Weights of a small GPT-style language model, trained from scratch on English Wikipedia: a variant of Muon for these matrices.
Each number is 50 + 15 x the weight over its row's rms, rounded and kept within 0 to 99. Layers, rows and columns count from 0. The size before them is the row's rms in percent of the matrix's.

# layer 5 MLP up, 1792x448, rms 0.283, rows 525-579, columns 64-127
104:31 28 35 61 67 72 61 36 37 42 38 23 35 47 58 47 68 70 92 41 69 37 60 55 36 33 60 39 56 74 60 62 49 57 43 51 38 67 39 47 37 46 47 75 27 72 29 48 52 53 66 49 49 34 42 61 46 62 52 18 51 43 59 68
102:60 32 53 61 45 50 52 64 54 57 63 34 47 68 36 48 38 66 67 38 56 43 71 27 20 49 58 10 65 68 54 37 42 36 72 60 50 51 65 54 33 58 50 34 40 48 43 64 52 36 72 47 61 86 37 61 69 24 45 63 35 18 59 51
098:56 42 65 50 42 46 59 58 31 55 55 32 51 63 30 76 78 41 50 52 48 26 54 42 78 44 42 66 50 56 50 54 58 37 52 39 62 62 51 56 55 39 66 70 47 41 55 37 56 60 47 55 54 52 58 37 24 57 36 52 53 43 58 18
092:03 45 72 31 49 37 67 31 50 62 54 44 49 64 38 61 68 52 35 64 70 41 04 30 47 59 64 41 38 62 81 55 51 58 39 59 54 47 40 44 48 38 55 52 29 73 82 59 68 53 57 37 49 58 66 58 47 50 32 71 57 46 44 47
094:53 30 45 57 47 61 14 51 40 50 52 38 56 87 50 67 48 44 46 42 41 46 64 51 23 48 65 58 53 63 31 49 50 34 29 56 40 59 50 55 68 42 40 73 56 32 43 51 72 54 40 52 52 70 33 57 66 28 51 59 73 27 43 57
103:40 45 47 60 67 48 44 61 26 56 52 38 48 48 39 37 61 60 49 37 73 50 66 63 40 54 60 41 52 61 60 65 41 36 54 62 67 45 75 46 50 30 39 45 65 48 26 58 67 44 69 31 67 40 50 46 44 46 70 82 48 54 57 57
103:65 24 47 39 50 57 64 58 54 54 41 67 43 66 51 56 55 60 53 46 52 76 39 84 48 51 61 27 42 30 74 53 18 65 47 48 41 69 65 45 50 56 46 58 44 31 18 39 62 62 31 49 45 63 42 79 26 71 68 52 53 65 32 72
097:69 55 64 53 52 46 25 52 65 51 35 46 50 47 60 33 49 71 47 64 16 46 32 55 83 36 45 60 43 63 47 43 55 49 80 75 52 49 76 46 66 53 39 70 31 69 67 66 58 60 38 61 57 65 56 56 43 37 69 23 41 28 71 44
102:54 24 43 52 69 51 50 57 57 71 47 65 69 57 66 68 51 44 45 48 69 34 65 26 35 49 15 49 55 32 57 53 71 49 69 66 59 34 66 51 64 52 49 60 53 31 30 62 49 53 54 68 34 47 45 55 52 56 55 65 76 46 46 73
099:57 61 81 72 31 55 49 47 44 58 62 63 70 31 65 55 11 47 70 55 57 47 39 72 31 66 57 47 52 51 51 32 41 33 56 72 44 43 44 73 53 68 48 59 66 44 34 47 51 28 67 44 29 49 68 37 34 53 61 39 20 64 60 47
111:14 55 33 56 88 46 69 74 56 44 75 55 40 69 33 53 46 34 52 76 49 73 47 59 50 54 74 54 57 43 49 78 60 52 45 40 59 54 45 40 46 57 83 58 33 74 57 47 66 44 38 67 37 32 52 84 44 54 38 68 34 27 89 50
103:61 86 51 64 35 36 48 55 61 42 51 73 39 52 64 72 59 73 59 57 39 72 38 52 28 85 27 39 43 70 27 75 64 29 45 65 26 53 55 83 38 53 60 44 41 51 75 28 62 56 37 31 40 30 75 39 35 65 24 43 37 65 57 61
103:77 53 55 46 44 35 45 46 39 58 23 44 70 51 48 46 41 57 50 63 52 76 47 36 66 56 60 73 66 42 40 46 37 40 63 41 36 27 67 51 46 44 44 34 57 70 35 56 43 68 61 47 48 56 65 47 48 92 53 34 51 63 56 26
096:63 42 15 39 63 65 69 52 65 74 64 70 54 53 61 40 27 47 60 52 45 54 73 07 50 76 21 46 35 47 65 58 56 60 44 74 40 35 45 54 27 57 39 13 42 41 83 58 59 56 51 22 68 71 32 66 29 55 68 53 45 55 33 30
100:64 41 43 31 46 41 83 59 51 53 33 53 09 47 69 40 42 42 62 37 58 88 57 38 46 64 56 60 48 51 28 70 35 48 57 40 46 37 50 53 77 44 60 38 44 36 72 34 46 47 53 57 13 39 44 53 67 61 30 70 45 33 56 49
104:73 40 48 74 42 84 52 55 69 61 43 37 59 15 46 26 38 44 05 55 79 62 47 69 41 62 53 49 34 51 52 96 74 29 22 52 60 58 44 36 52 82 39 31 52 67 38 32 49 59 71 44 48 58 86 33 92 39 43 56 63 75 61 21
105:42 37 45 55 28 66 49 61 39 48 69 50 60 24 40 41 57 62 47 53 12 67 56 46 28 41 80 43 61 79 58 46 47 64 63 39 37 51 57 44 55 20 50 37 58 62 33 69 55 59 46 40 65 62 44 40 59 43 57 47 59 55 39 64
093:22 55 37 23 52 36 86 57 42 54 74 64 48 38 64 60 62 41 65 32 46 43 60 49 43 66 31 38 52 53 61 35 15 43 54 75 55 73 40 30 59 57 38 42 26 56 65 36 58 81 63 14 56 39 39 50 49 74 37 61 36 65 43 59
094:56 37 45 51 65 57 56 65 48 75 77 46 30 53 54 36 53 46 63 71 36 66 48 71 63 68 26 50 54 54 49 72 70 59 32 47 49 30 48 57 34 32 46 28 62 51 18 42 46 43 36 36 47 46 28 61 39 47 47 69 44 49 35 50
099:34 37 48 66 50 48 55 34 37 64 57 51 36 44 55 51 22 91 64 61 62 48 63 39 56 51 67 43 49 33 38 25 79 69 64 46 29 07 32 57 57 39 48 59 48 33 56 26 59 64 55 30 42 83 48 70 33 75 54 59 48 51 19 82
096:43 72 57 48 59 59 56 32 49 15 13 27 45 42 68 46 47 75 52 53 49 41 28 37 74 38 40 71 69 46 50 75 63 34 44 34 57 45 22 57 37 63 53 86 61 65 49 50 35 47 59 37 52 65 42 73 16 65 72 51 46 51 49 46
098:20 69 41 43 56 59 65 60 67 55 28 58 57 54 65 69 74 29 77 48 44 57 43 21 44 52 78 38 66 29 73 33 30 59 50 54 46 70 20 39 52 75 50 29 32 66 74 51 75 46 28 30 17 31 39 20 43 53 55 59 23 51 38 77
097:61 53 88 46 32 55 55 23 23 56 35 20 48 62 56 63 41 45 55 45 62 51 62 53 27 48 61 87 61 65 59 48 42 54 71 35 41 29 42 48 52 52 51 38 44 59 59 36 72 33 46 58 44 68 65 79 32 53 37 59 74 53 32 43
101:60 72 56 72 34 59 33 60 57 51 33 68 54 16 78 59 38 52 39 48 62 40 63 46 57 52 65 60 67 60 42 48 56 42 36 85 53 73 82 55 49 60 57 52 28 51 49 64 37 26 41 12 30 64 63 57 40 59 45 46 33 23 30 71
103:53 37 48 58 26 78 46 57 35 34 53 51 53 19 82 40 46 27 27 32 52 61 73 60 63 35 44 41 41 48 30 38 73 46 50 19 23 53 61 37 63 41 58 59 60 55 67 37 47 77 62 62 55 69 55 51 38 34 50 31 55 48 65 46
100:51 62 36 55 42 40 66 51 58 55 55 67 65 45 63 48 34 55 48 36 69 33 31 56 58 61 36 41 34 50 64 31 62 45 48 31 43 42 61 27 68 49 53 45 43 22 58 43 40 52 50 50 40 76 30 67 33 58 38 51 29 69 43 54
095:44 42 61 38 21 22 54 39 48 49 34 73 52 32 26 41 54 43 43 68 58 70 58 49 81 57 72 29 65 47 48 47 62 51 51 58 59 74 29 53 43 60 50 71 60 19 55 34 60 69 51 57 60 44 48 38 37 55 67 47 46 85 44 66
101:36 24 85 49 34 47 68 39 39 46 65 25 52 48 25 60 53 33 67 53 33 72 44 28 67 44 51 46 47 63 49 26 63 35 69 67 43 61 69 63 56 57 87 65 36 56 44 56 51 71 46 22 30 29 65 73 51 28 45 43 64 57 53 56
098:60 52 56 59 68 76 45 57 37 51 68 35 55 47 28 62 64 61 53 26 39 21 54 69 35 48 55 49 17 20 49 49 48 42 59 66 46 29 33 36 43 51 49 51 59 60 16 77 35 68 56 46 78 63 35 44 56 48 62 48 61 37 42 06
098:59 61 53 71 73 67 26 45 62 37 55 48 67 47 30 22 49 70 75 51 51 47 22 60 47 28 12 27 29 68 48 52 46 66 36 49 52 38 34 29 17 30 53 56 54 47 65 43 77 35 37 36 56 52 88 63 38 71 95 40 24 53 51 51
098:39 72 42 32 48 66 55 61 28 32 49 71 50 66 29 51 70 73 54 46 38 64 52 71 59 61 35 43 70 47 49 67 56 39 44 61 39 59 97 58 46 55 56 55 82 56 39 52 30 46 50 74 39 38 43 51 36 34 44 47 18 71 27 33
099:46 33 41 67 34 54 30 68 73 79 20 70 61 79 36 61 44 49 41 44 39 33 50 17 39 40 42 50 33 31 49 53 42 36 66 49 48 25 35 61 44 64 39 59 43 22 45 51 54 43 35 13 45 50 40 43 58 49 42 14 45 46 43 56
103:47 57 56 62 48 49 69 40 28 50 37 55 77 40 68 40 24 56 16 69 71 52 59 42 34 56 61 36 51 48 45 68 67 45 51 39 67 40 32 29 38 38 55 38 57 47 44 42 53 66 30 39 48 49 33 55 40 27 43 34 42 38 74 59
099:37 37 45 38 50 30 56 33 39 74 49 57 58 24 46 59 56 63 36 34 45 50 42 48 73 60 60 46 63 38 62 28 44 30 40 57 52 38 37 45 31 72 52 41 41 45 54 49 53 61 44 41 52 58 56 69 82 61 28 62 52 36 37 25
100:41 54 60 53 35 58 39 64 45 37 63 46 66 78 32 71 58 64 63 60 49 61 62 53 29 39 39 36 39 52 59 74 31 46 65 37 41 68 38 58 49 30 20 43 50 63 47 33 46 62 67 53 47 63 53 74 54 54 59 45 14 62 39 55
101:40 44 33 34 53 48 33 58 39 73 71 41 52 46 42 37 46 67 64 44 46 46 67 36 59 81 66 51 30 47 39 79 49 80 64 58 44 53 63 42 55 49 59 54 34 47 39 36 68 43 55 00 31 48 73 65 55 60 61 47 34 62 20 27
093:38 49 36 46 81 37 76 26 60 46 57 61 39 58 46 59 55 34 51 35 29 68 72 63 55 31 49 60 51 82 47 50 41 29 65 61 45 28 43 25 27 56 54 72 44 26 32 34 51 24 60 79 38 30 41 66 53 31 34 85 49 38 33 63
096:50 34 49 63 54 64 53 42 51 56 48 40 34 84 42 41 50 27 35 42 39 43 51 57 35 75 67 28 74 49 42 60 62 60 42 49 45 64 75 36 60 56 42 65 58 31 36 36 28 41 53 64 31 60 39 69 62 44 55 52 53 29 51 39
099:29 46 41 61 53 39 59 55 49 53 45 49 36 51 64 50 29 58 48 61 51 60 49 72 34 82 69 59 47 58 49 41 54 46 67 58 45 63 68 54 58 46 40 72 30 19 31 22 39 63 65 42 56 61 30 77 66 38 61 50 48 21 62 46
102:48 44 55 77 58 67 63 41 16 36 36 32 37 69 62 68 33 39 52 62 40 39 73 57 64 57 48 36 50 72 57 39 42 42 22 53 44 62 62 60 66 53 36 33 43 53 54 73 54 54 74 46 51 72 19 42 50 51 27 49 31 62 35 63
100:35 33 63 40 42 34 37 43 32 83 38 68 38 37 65 44 61 53 32 52 45 66 58 64 65 54 72 52 22 72 49 51 32 50 41 63 44 63 69 63 49 61 63 52 61 26 55 68 79 60 30 55 39 49 26 47 67 67 43 60 37 38 40 43
100:45 64 27 00 35 75 56 37 36 58 47 38 42 26 38 49 75 57 46 59 35 60 73 47 53 48 45 31 56 61 45 68 41 23 51 52 47 46 50 25 52 44 54 48 47 58 60 72 58 51 63 57 50 42 70 28 17 47 44 71 82 63 29 45
104:36 60 57 49 43 38 54 62 59 24 65 30 63 52 48 53 53 47 32 54 37 65 34 47 51 56 74 58 32 66 55 65 32 48 33 61 35 45 47 58 55 66 57 60 44 42 22 51 52 45 05 35 57 27 67 53 57 54 46 40 54 41 87 31
099:47 51 50 67 79 53 55 65 58 30 62 39 47 63 60 52 58 52 45 43 80 42 37 49 45 41 69 68 58 70 41 71 60 23 58 41 44 46 52 60 57 40 78 61 59 39 62 57 41 33 54 56 58 62 55 47 31 20 68 28 54 41 58 52
098:49 56 45 45 74 32 64 50 16 63 99 73 46 69 54 40 14 77 45 56 53 74 75 59 29 50 57 72 64 62 47 60 30 48 80 43 68 57 49 58 50 44 64 31 50 61 60 56 60 45 49 56 72 24 66 35 52 42 75 35 66 61 30 68
100:06 48 79 62 64 57 62 41 48 60 35 62 38 59 49 53 33 39 49 68 64 55 40 53 62 49 54 64 57 29 34 44 52 75 34 55 63 36 67 38 51 66 70 55 33 64 44 60 42 64 50 16 22 63 49 50 50 58 91 40 44 43 40 29
102:70 29 38 53 24 39 30 74 48 48 67 42 39 41 32 64 59 36 12 71 22 36 61 42 42 45 70 49 59 86 47 58 45 64 57 19 77 52 79 54 35 63 52 39 44 37 61 49 67 63 47 29 24 57 28 50 37 54 27 60 43 47 57 72
092:39 38 53 54 67 57 39 42 54 58 69 64 53 35 61 25 57 18 70 47 72 43 57 49 46 62 41 63 43 74 52 57 38 61 52 08 64 49 50 41 62 49 33 45 40 55 54 18 27 40 36 52 53 64 70 67 52 58 66 19 54 95 66 40
099:36 43 72 58 36 62 56 50 51 35 29 49 62 52 40 65 68 57 45 58 68 50 18 62 54 39 40 51 53 64 75 45 59 68 43 45 22 52 50 24 42 67 29 56 52 38 50 58 94 57 36 35 62 52 43 36 26 47 31 72 77 53 39 80
096:79 58 27 37 53 35 72 54 49 45 40 27 54 48 44 37 49 37 68 57 60 69 76 44 75 28 59 70 53 77 62 36 48 33 45 60 49 41 49 37 41 63 45 29 43 59 64 69 55 68 69 75 49 54 53 52 59 52 64 27 57 87 53 72
100:44 52 66 49 38 45 53 55 72 62 31 35 50 52 51 42 33 51 44 47 35 50 42 46 51 38 61 51 70 37 59 65 42 59 57 17 47 83 30 49 32 46 60 77 68 66 57 45 51 65 62 34 43 70 43 54 41 42 53 52 16 31 47 40
095:51 34 71 78 52 88 52 38 41 78 47 40 36 38 36 06 53 66 49 51 57 35 47 46 79 56 56 36 25 47 62 40 48 28 47 57 52 54 50 53 52 69 62 59 41 58 71 52 83 55 66 52 52 37 18 58 37 41 67 53 55 49 47 78
098:52 36 64 42 43 38 47 62 95 53 52 37 71 63 58 73 70 54 71 43 67 69 37 35 52 27 57 36 51 66 19 31 43 84 50 45 29 57 20 55 47 59 73 46 16 55 22 29 56 56 80 36 47 53 57 43 55 51 48 54 36 41 59 49
102:57 23 72 77 35 66 49 52 42 25 21 39 86 39 31 55 40 62 78 38 52 40 54 53 66 64 33 50 53 50 29 35 55 79 41 61 47 50 45 48 53 60 26 62 47 52 63 49 63 37 66 56 52 65 47 45 40 29 16 28 56 47 77 65
100:58 65 26 57 68 18 63 56 51 66 58 63 53 75 59 52 14 66 36 33 51 56 56 63 76 28 55 56 38 45 51 51 32 59 52 48 58 66 63 49 72 57 59 46 38 38 37 40 48 54 79 65 41 46 69 68 57 52 52 36 34 50 12 60
# layer 5 MLP down (transposed), 1792x448, rms 0.076, rows 525-578, columns 64-127
102:46 44 22 64 54 48 66 65 51 87 56 38 38 51 56 58 57 73 34 33 49 62 42 44 48 27 48 54 34 84 50 57 58 77 44 80 33 57 29 58 56 16 67 57 51 67 38 29 38 50 26 76 52 33 66 38 68 75 69 55 37 45 61 41
106:70 61 62 78 65 60 55 44 57 55 39 66 35 83 49 45 29 58 37 33 42 89 57 27 35 38 57 42 37 66 52 43 33 71 54 60 51 60 24 31 47 50 45 41 48 54 39 66 39 48 56 54 40 57 36 39 36 47 66 54 68 37 46 54
097:57 45 68 32 58 35 44 44 42 45 52 55 72 35 25 63 35 37 66 55 51 68 11 54 72 57 69 52 43 36 66 67 52 78 42 85 35 43 26 49 72 72 34 41 32 40 67 62 42 47 45 60 57 62 24 71 51 49 67 60 46 69 56 20
097:20 40 58 64 56 51 73 68 32 82 57 60 61 47 56 49 46 58 60 40 68 63 35 56 56 42 32 59 63 48 47 52 70 13 65 51 38 49 53 51 50 37 42 61 52 76 38 50 53 37 51 35 42 44 53 52 56 46 60 52 43 60 17 52
095:55 45 62 45 57 48 66 24 40 42 46 51 50 53 63 82 50 58 22 73 53 55 48 67 47 65 49 59 52 41 43 34 65 53 41 28 37 59 44 34 54 65 40 41 66 66 71 37 52 44 57 44 59 22 45 75 66 62 43 59 47 59 49 54
102:43 38 47 48 26 46 29 39 39 47 45 25 42 52 41 34 44 48 68 51 54 64 50 39 53 34 45 43 57 68 48 60 47 83 44 62 50 38 72 30 30 30 71 53 45 46 15 71 58 34 49 43 51 50 58 43 35 68 36 66 63 57 63 32
104:62 38 45 61 63 35 37 52 49 64 45 63 74 57 43 40 33 78 56 56 37 43 54 50 55 50 72 31 40 45 47 47 54 69 58 73 64 08 61 62 38 55 49 31 45 39 52 31 47 75 43 52 44 51 41 58 76 39 57 70 55 55 41 40
095:48 70 43 62 38 35 50 26 36 31 58 50 38 60 54 35 58 57 65 51 33 65 28 59 64 45 42 28 38 55 33 27 57 51 52 36 49 22 66 34 71 27 84 51 57 67 76 70 57 44 60 68 67 48 43 36 58 48 76 76 38 32 38 57
104:51 05 41 73 49 43 42 49 69 46 66 49 45 47 80 45 44 30 49 61 80 81 34 47 45 70 61 40 51 75 30 47 41 16 38 57 50 37 47 45 88 35 43 38 65 56 46 25 58 43 65 48 49 66 54 57 23 60 48 58 27 55 88 54
098:48 82 22 50 45 67 80 22 95 44 42 29 56 47 29 67 52 52 49 42 45 53 38 63 37 47 34 56 43 49 27 46 26 37 71 49 58 29 47 47 51 59 55 42 38 38 46 64 47 42 45 57 55 38 44 56 45 54 64 66 46 47 65 72
107:37 40 34 53 69 50 48 54 32 44 63 32 28 34 63 50 52 59 31 43 41 37 35 35 47 50 84 47 50 27 67 48 43 33 59 56 37 45 69 55 61 38 41 43 58 56 61 54 46 26 42 36 43 34 49 63 37 41 73 36 57 37 25 80
099:51 53 21 55 46 54 42 65 59 48 64 53 53 55 37 40 61 77 43 42 76 40 58 59 18 62 57 56 28 49 47 72 49 40 55 43 53 41 65 68 42 57 43 63 45 48 70 19 60 46 24 46 46 56 58 42 56 46 47 69 39 92 40 47
103:36 33 47 43 82 33 56 17 68 54 50 68 33 58 51 35 83 63 37 67 50 36 60 32 18 61 33 58 63 35 34 67 75 36 57 25 57 43 44 45 51 65 47 49 51 46 67 60 65 24 42 46 82 57 21 33 77 65 63 46 49 73 40 48
098:49 35 57 64 38 54 45 41 31 59 78 57 55 61 55 59 49 63 60 52 41 49 74 67 77 73 34 51 35 65 85 37 18 50 49 52 62 28 55 53 42 47 47 56 38 50 65 27 61 72 44 75 38 42 55 55 55 64 45 63 59 38 48 65
100:84 47 58 62 56 35 48 47 33 52 45 40 67 59 43 44 31 70 48 67 40 49 55 76 59 54 55 36 75 32 64 50 68 56 58 51 80 58 34 13 28 79 41 37 63 62 61 48 49 39 48 39 38 31 44 41 20 46 54 68 33 40 40 72
101:73 91 44 34 46 59 67 50 12 39 35 59 47 79 43 34 48 37 57 24 56 78 61 37 34 63 47 52 44 34 80 62 68 19 48 57 42 31 72 60 53 80 62 49 38 39 63 54 38 47 61 55 70 40 76 45 32 58 47 41 46 54 29 35
108:39 48 28 49 57 55 38 47 28 46 89 38 43 28 31 23 53 69 62 53 46 71 34 38 55 53 49 34 42 62 64 70 47 57 48 52 24 56 49 60 31 70 59 52 48 72 51 36 42 79 68 59 55 49 41 40 40 23 35 44 40 54 47 46
092:71 64 47 83 34 68 40 04 39 60 65 56 38 52 58 40 48 57 75 45 45 18 48 59 66 71 83 73 41 76 42 43 56 55 35 64 41 35 34 37 63 24 53 61 34 34 46 82 40 55 52 25 64 46 79 46 24 51 62 51 48 36 71 51
098:60 88 35 48 32 31 23 33 81 60 39 01 44 39 64 15 38 17 58 52 60 54 52 61 71 32 46 41 36 82 39 58 62 57 38 21 74 12 52 53 56 73 36 47 35 37 49 45 45 45 56 52 37 42 56 46 42 54 29 65 67 36 73 61
103:42 50 58 61 55 32 60 27 50 35 68 75 49 56 34 35 75 71 70 35 57 26 70 31 21 23 54 57 48 19 62 50 45 76 38 58 26 62 50 49 69 49 36 43 58 12 42 38 59 30 28 43 44 59 10 26 40 74 48 56 50 76 37 57
095:36 64 49 66 32 58 39 19 50 60 21 22 54 60 66 46 40 69 11 37 74 15 45 71 54 63 40 70 35 69 76 42 71 51 49 36 54 47 56 49 57 53 51 54 51 61 59 58 36 38 40 35 45 44 33 49 62 25 47 66 42 64 42 54
095:51 44 69 79 40 61 37 61 63 58 07 27 32 35 54 68 54 35 55 32 47 39 31 20 56 58 58 43 42 71 46 67 59 48 50 68 27 65 42 35 54 70 58 53 42 52 64 48 59 65 51 28 52 53 46 19 51 51 11 54 60 71 39 80
104:54 57 86 50 68 36 32 38 33 60 36 37 83 64 27 61 48 49 67 44 52 31 38 65 20 59 61 51 64 26 45 43 41 55 51 55 47 27 42 30 60 51 64 17 61 56 56 43 49 75 45 53 37 60 40 42 81 23 41 79 56 61 65 62
102:69 64 32 58 36 53 59 43 75 49 70 41 60 66 51 31 26 59 45 54 69 38 64 58 43 50 74 62 69 46 49 32 32 63 46 31 49 77 52 36 46 59 66 38 48 55 35 60 50 38 37 75 62 47 88 58 39 59 55 34 49 48 38 60
100:32 35 87 42 38 40 32 55 50 57 81 35 58 44 53 57 47 13 63 56 44 51 31 63 62 32 41 50 78 61 53 38 59 55 56 49 33 52 52 62 48 64 41 31 63 56 61 62 42 63 32 49 55 28 46 47 60 34 49 05 36 58 16 44
101:47 50 67 77 26 38 50 57 47 01 60 52 37 60 25 72 67 55 85 60 33 38 35 48 35 51 22 64 73 44 66 53 54 44 33 33 72 30 24 78 75 55 50 62 32 52 39 58 59 43 44 40 33 53 49 70 48 57 46 46 27 36 45 23
099:39 77 49 33 44 08 44 41 29 45 44 42 45 75 67 32 36 40 51 72 28 62 36 51 54 64 57 50 68 47 32 52 54 38 52 82 50 54 25 58 43 38 33 39 35 51 58 68 61 62 39 50 45 60 50 53 48 41 37 53 46 67 51 32
099:45 59 61 49 52 57 41 49 35 30 45 42 68 54 54 68 61 58 46 28 42 75 40 41 55 55 21 61 81 39 52 50 50 56 67 52 24 50 65 51 54 55 24 37 45 48 48 49 58 71 53 44 67 37 32 38 60 04 38 28 46 58 59 81
099:61 37 49 61 56 38 90 39 67 84 53 48 43 46 45 49 45 37 50 43 58 47 45 66 46 71 65 74 47 28 42 27 50 57 46 82 75 75 55 75 46 89 53 38 57 52 47 53 51 66 55 54 67 48 59 40 49 41 63 53 29 26 33 62
105:67 47 53 50 58 54 86 67 43 51 65 06 32 60 51 63 58 49 48 07 68 51 56 61 39 68 45 38 91 36 67 68 63 59 80 46 63 73 61 67 28 34 69 30 75 74 34 54 42 49 38 64 28 39 70 42 37 59 46 69 41 50 37 38
096:36 41 54 29 42 63 51 56 43 37 51 41 51 36 66 45 69 44 38 63 24 42 15 36 46 42 44 37 47 72 39 57 44 66 50 50 81 57 55 41 70 18 34 56 31 49 31 53 60 46 47 42 53 44 58 83 44 62 57 61 66 37 48 56
099:49 64 25 62 70 42 56 38 47 49 52 76 57 54 56 55 28 47 55 40 77 50 48 41 82 45 57 36 65 56 62 32 24 41 69 50 63 38 59 34 46 56 45 26 46 60 34 53 24 67 18 42 67 41 67 60 58 41 32 64 68 57 47 32
104:76 38 33 49 44 49 35 53 56 62 42 66 48 45 55 83 76 41 55 66 74 34 61 45 67 46 33 77 38 25 64 41 31 48 69 45 33 49 53 29 54 66 26 40 46 46 55 55 46 52 58 39 49 52 37 55 20 77 41 89 55 48 56 38
094:53 51 65 57 48 68 30 79 38 45 74 84 41 32 53 19 49 49 46 56 57 29 47 50 69 54 52 43 64 63 51 55 99 49 57 52 68 20 21 45 51 62 55 25 36 43 65 64 38 38 53 40 37 34 56 31 38 61 47 59 56 63 54 45
098:67 73 73 32 66 60 40 55 31 70 39 58 30 57 49 51 41 44 59 47 58 39 61 60 37 31 53 58 50 21 63 75 39 76 33 70 55 54 58 75 50 54 48 42 33 60 71 42 32 26 50 45 57 56 53 48 58 28 59 34 66 60 82 47
104:24 51 49 22 56 59 53 48 21 46 92 49 41 31 69 32 66 33 43 53 59 51 53 53 50 81 47 47 54 41 13 44 31 64 64 55 57 43 30 57 49 48 45 60 37 48 48 38 34 43 42 45 12 65 45 56 44 61 53 52 50 57 48 68
093:76 46 59 91 69 60 63 93 12 44 47 67 57 41 45 43 38 50 46 53 76 31 58 60 42 47 52 37 27 55 61 44 18 43 38 62 47 52 29 41 32 40 39 38 46 56 41 52 68 29 57 41 22 32 64 34 62 45 32 74 60 62 83 72
097:33 45 39 46 52 44 49 45 26 44 73 71 64 29 59 34 79 27 71 12 61 42 68 53 45 56 49 53 52 62 25 84 54 70 43 43 43 53 32 60 57 88 51 37 47 51 52 40 31 61 40 48 59 92 63 51 64 48 63 54 61 46 28 37
095:52 29 15 53 49 40 73 20 54 49 49 60 63 34 79 76 75 48 43 66 30 68 39 58 43 52 37 73 52 31 21 19 56 57 70 36 61 68 73 73 53 18 47 29 43 34 44 43 17 65 41 41 50 28 51 44 38 49 54 73 43 54 43 53
104:21 48 40 49 40 37 37 61 55 37 64 54 50 65 48 56 66 66 51 45 52 57 16 41 41 52 67 70 58 28 66 47 16 68 23 61 37 56 54 55 49 72 74 67 46 61 65 43 39 40 51 62 56 33 63 37 46 79 49 21 42 50 24 51
103:52 54 50 33 60 51 43 59 54 47 34 43 54 52 61 50 56 63 43 61 47 03 42 77 51 42 45 45 42 44 39 72 50 30 67 64 57 53 53 38 44 62 46 63 57 46 62 67 54 43 34 26 76 32 42 67 44 28 52 34 51 54 38 27
097:60 48 46 59 61 35 65 55 51 50 42 55 52 55 40 57 49 56 68 38 63 55 18 47 67 61 40 47 66 61 40 73 44 45 42 38 21 31 43 52 59 43 47 49 00 39 67 59 38 28 58 34 42 47 27 38 48 49 16 48 49 52 47 56
104:49 56 34 33 27 43 39 58 38 25 42 25 39 65 54 38 50 68 55 65 73 40 35 48 66 46 76 55 39 33 40 66 38 39 44 35 88 40 05 46 48 47 55 89 83 59 46 47 27 51 48 28 31 37 71 46 35 70 65 54 49 96 34 31
105:45 73 50 69 35 68 64 48 48 60 58 50 99 63 47 48 52 74 36 39 44 60 48 46 25 85 26 53 32 42 26 52 40 59 40 50 37 44 47 37 43 40 33 32 20 51 73 44 91 58 37 45 56 17 90 58 48 35 67 73 71 43 55 67
100:47 54 52 59 64 66 56 38 44 73 64 59 54 43 53 39 41 64 51 20 49 18 40 57 34 69 52 45 49 32 47 60 42 72 55 51 43 54 53 51 41 72 52 50 48 35 62 65 44 47 33 49 76 41 61 66 52 72 56 44 46 66 35 37
102:58 52 22 31 48 48 59 52 53 39 52 48 42 64 46 24 48 53 46 66 49 49 55 58 42 29 39 57 41 54 62 61 47 27 38 44 45 19 20 69 49 41 49 43 57 46 57 47 62 27 40 58 38 37 53 40 56 53 43 43 42 60 55 22
102:56 56 78 39 23 45 62 60 68 44 71 48 61 37 32 38 39 54 42 48 64 46 51 36 44 42 54 46 50 83 52 44 46 73 59 60 80 65 43 56 53 69 24 32 49 41 60 42 54 53 42 48 51 58 37 37 69 37 24 50 53 54 79 59
089:46 41 58 31 44 11 59 52 59 66 43 42 38 46 50 57 51 47 66 43 56 62 36 38 40 51 34 29 62 18 29 80 43 28 61 51 64 43 55 28 54 48 48 51 94 34 55 63 52 82 77 40 35 31 37 28 13 32 54 42 53 45 18 56
102:56 11 53 29 34 49 60 48 81 71 47 43 55 47 42 57 53 75 39 55 45 72 54 53 52 34 44 46 48 52 47 77 40 69 34 26 35 58 36 55 43 67 41 51 49 48 66 43 78 51 23 35 49 38 63 60 33 67 37 49 20 31 35 81
096:39 68 60 54 52 46 98 00 66 64 54 41 50 70 62 67 35 43 66 33 48 70 51 64 45 53 85 60 57 38 65 37 51 85 50 73 55 48 33 46 45 61 77 51 52 34 70 59 53 02 83 63 41 51 81 61 52 43 60 48 45 49 49 47
096:47 31 34 25 85 75 60 54 50 54 68 39 76 66 36 46 49 65 75 48 59 73 61 35 65 78 43 53 59 27 17 64 66 13 36 53 27 27 41 63 61 54 57 77 47 55 48 73 44 63 25 23 76 43 47 56 56 54 56 44 50 10 51 78
099:64 51 47 46 46 48 52 13 60 53 61 32 60 41 39 59 50 58 71 48 46 41 50 78 34 44 74 44 24 39 66 49 50 33 46 74 75 59 21 44 48 33 61 57 58 39 51 47 57 63 35 60 45 71 38 56 42 56 42 58 84 25 37 51
097:45 31 58 54 39 54 31 36 67 46 49 46 56 39 44 53 57 59 56 57 55 24 52 49 35 56 41 55 63 33 65 44 80 83 53 25 38 59 39 81 21 41 44 54 42 33 49 58 42 43 23 64 43 60 24 56 42 42 47 49 72 49 21 33
100:64 40 32 44 36 37 59 26 72 87 61 34 63 37 50 71 55 44 37 41 24 58 42 83 55 51 60 46 44 59 15 41 54 55 56 48 35 62 62 31 58 31 56 31 40 67 70 17 61 69 45 35 67 00 52 15 20 40 60 60 45 53 56 35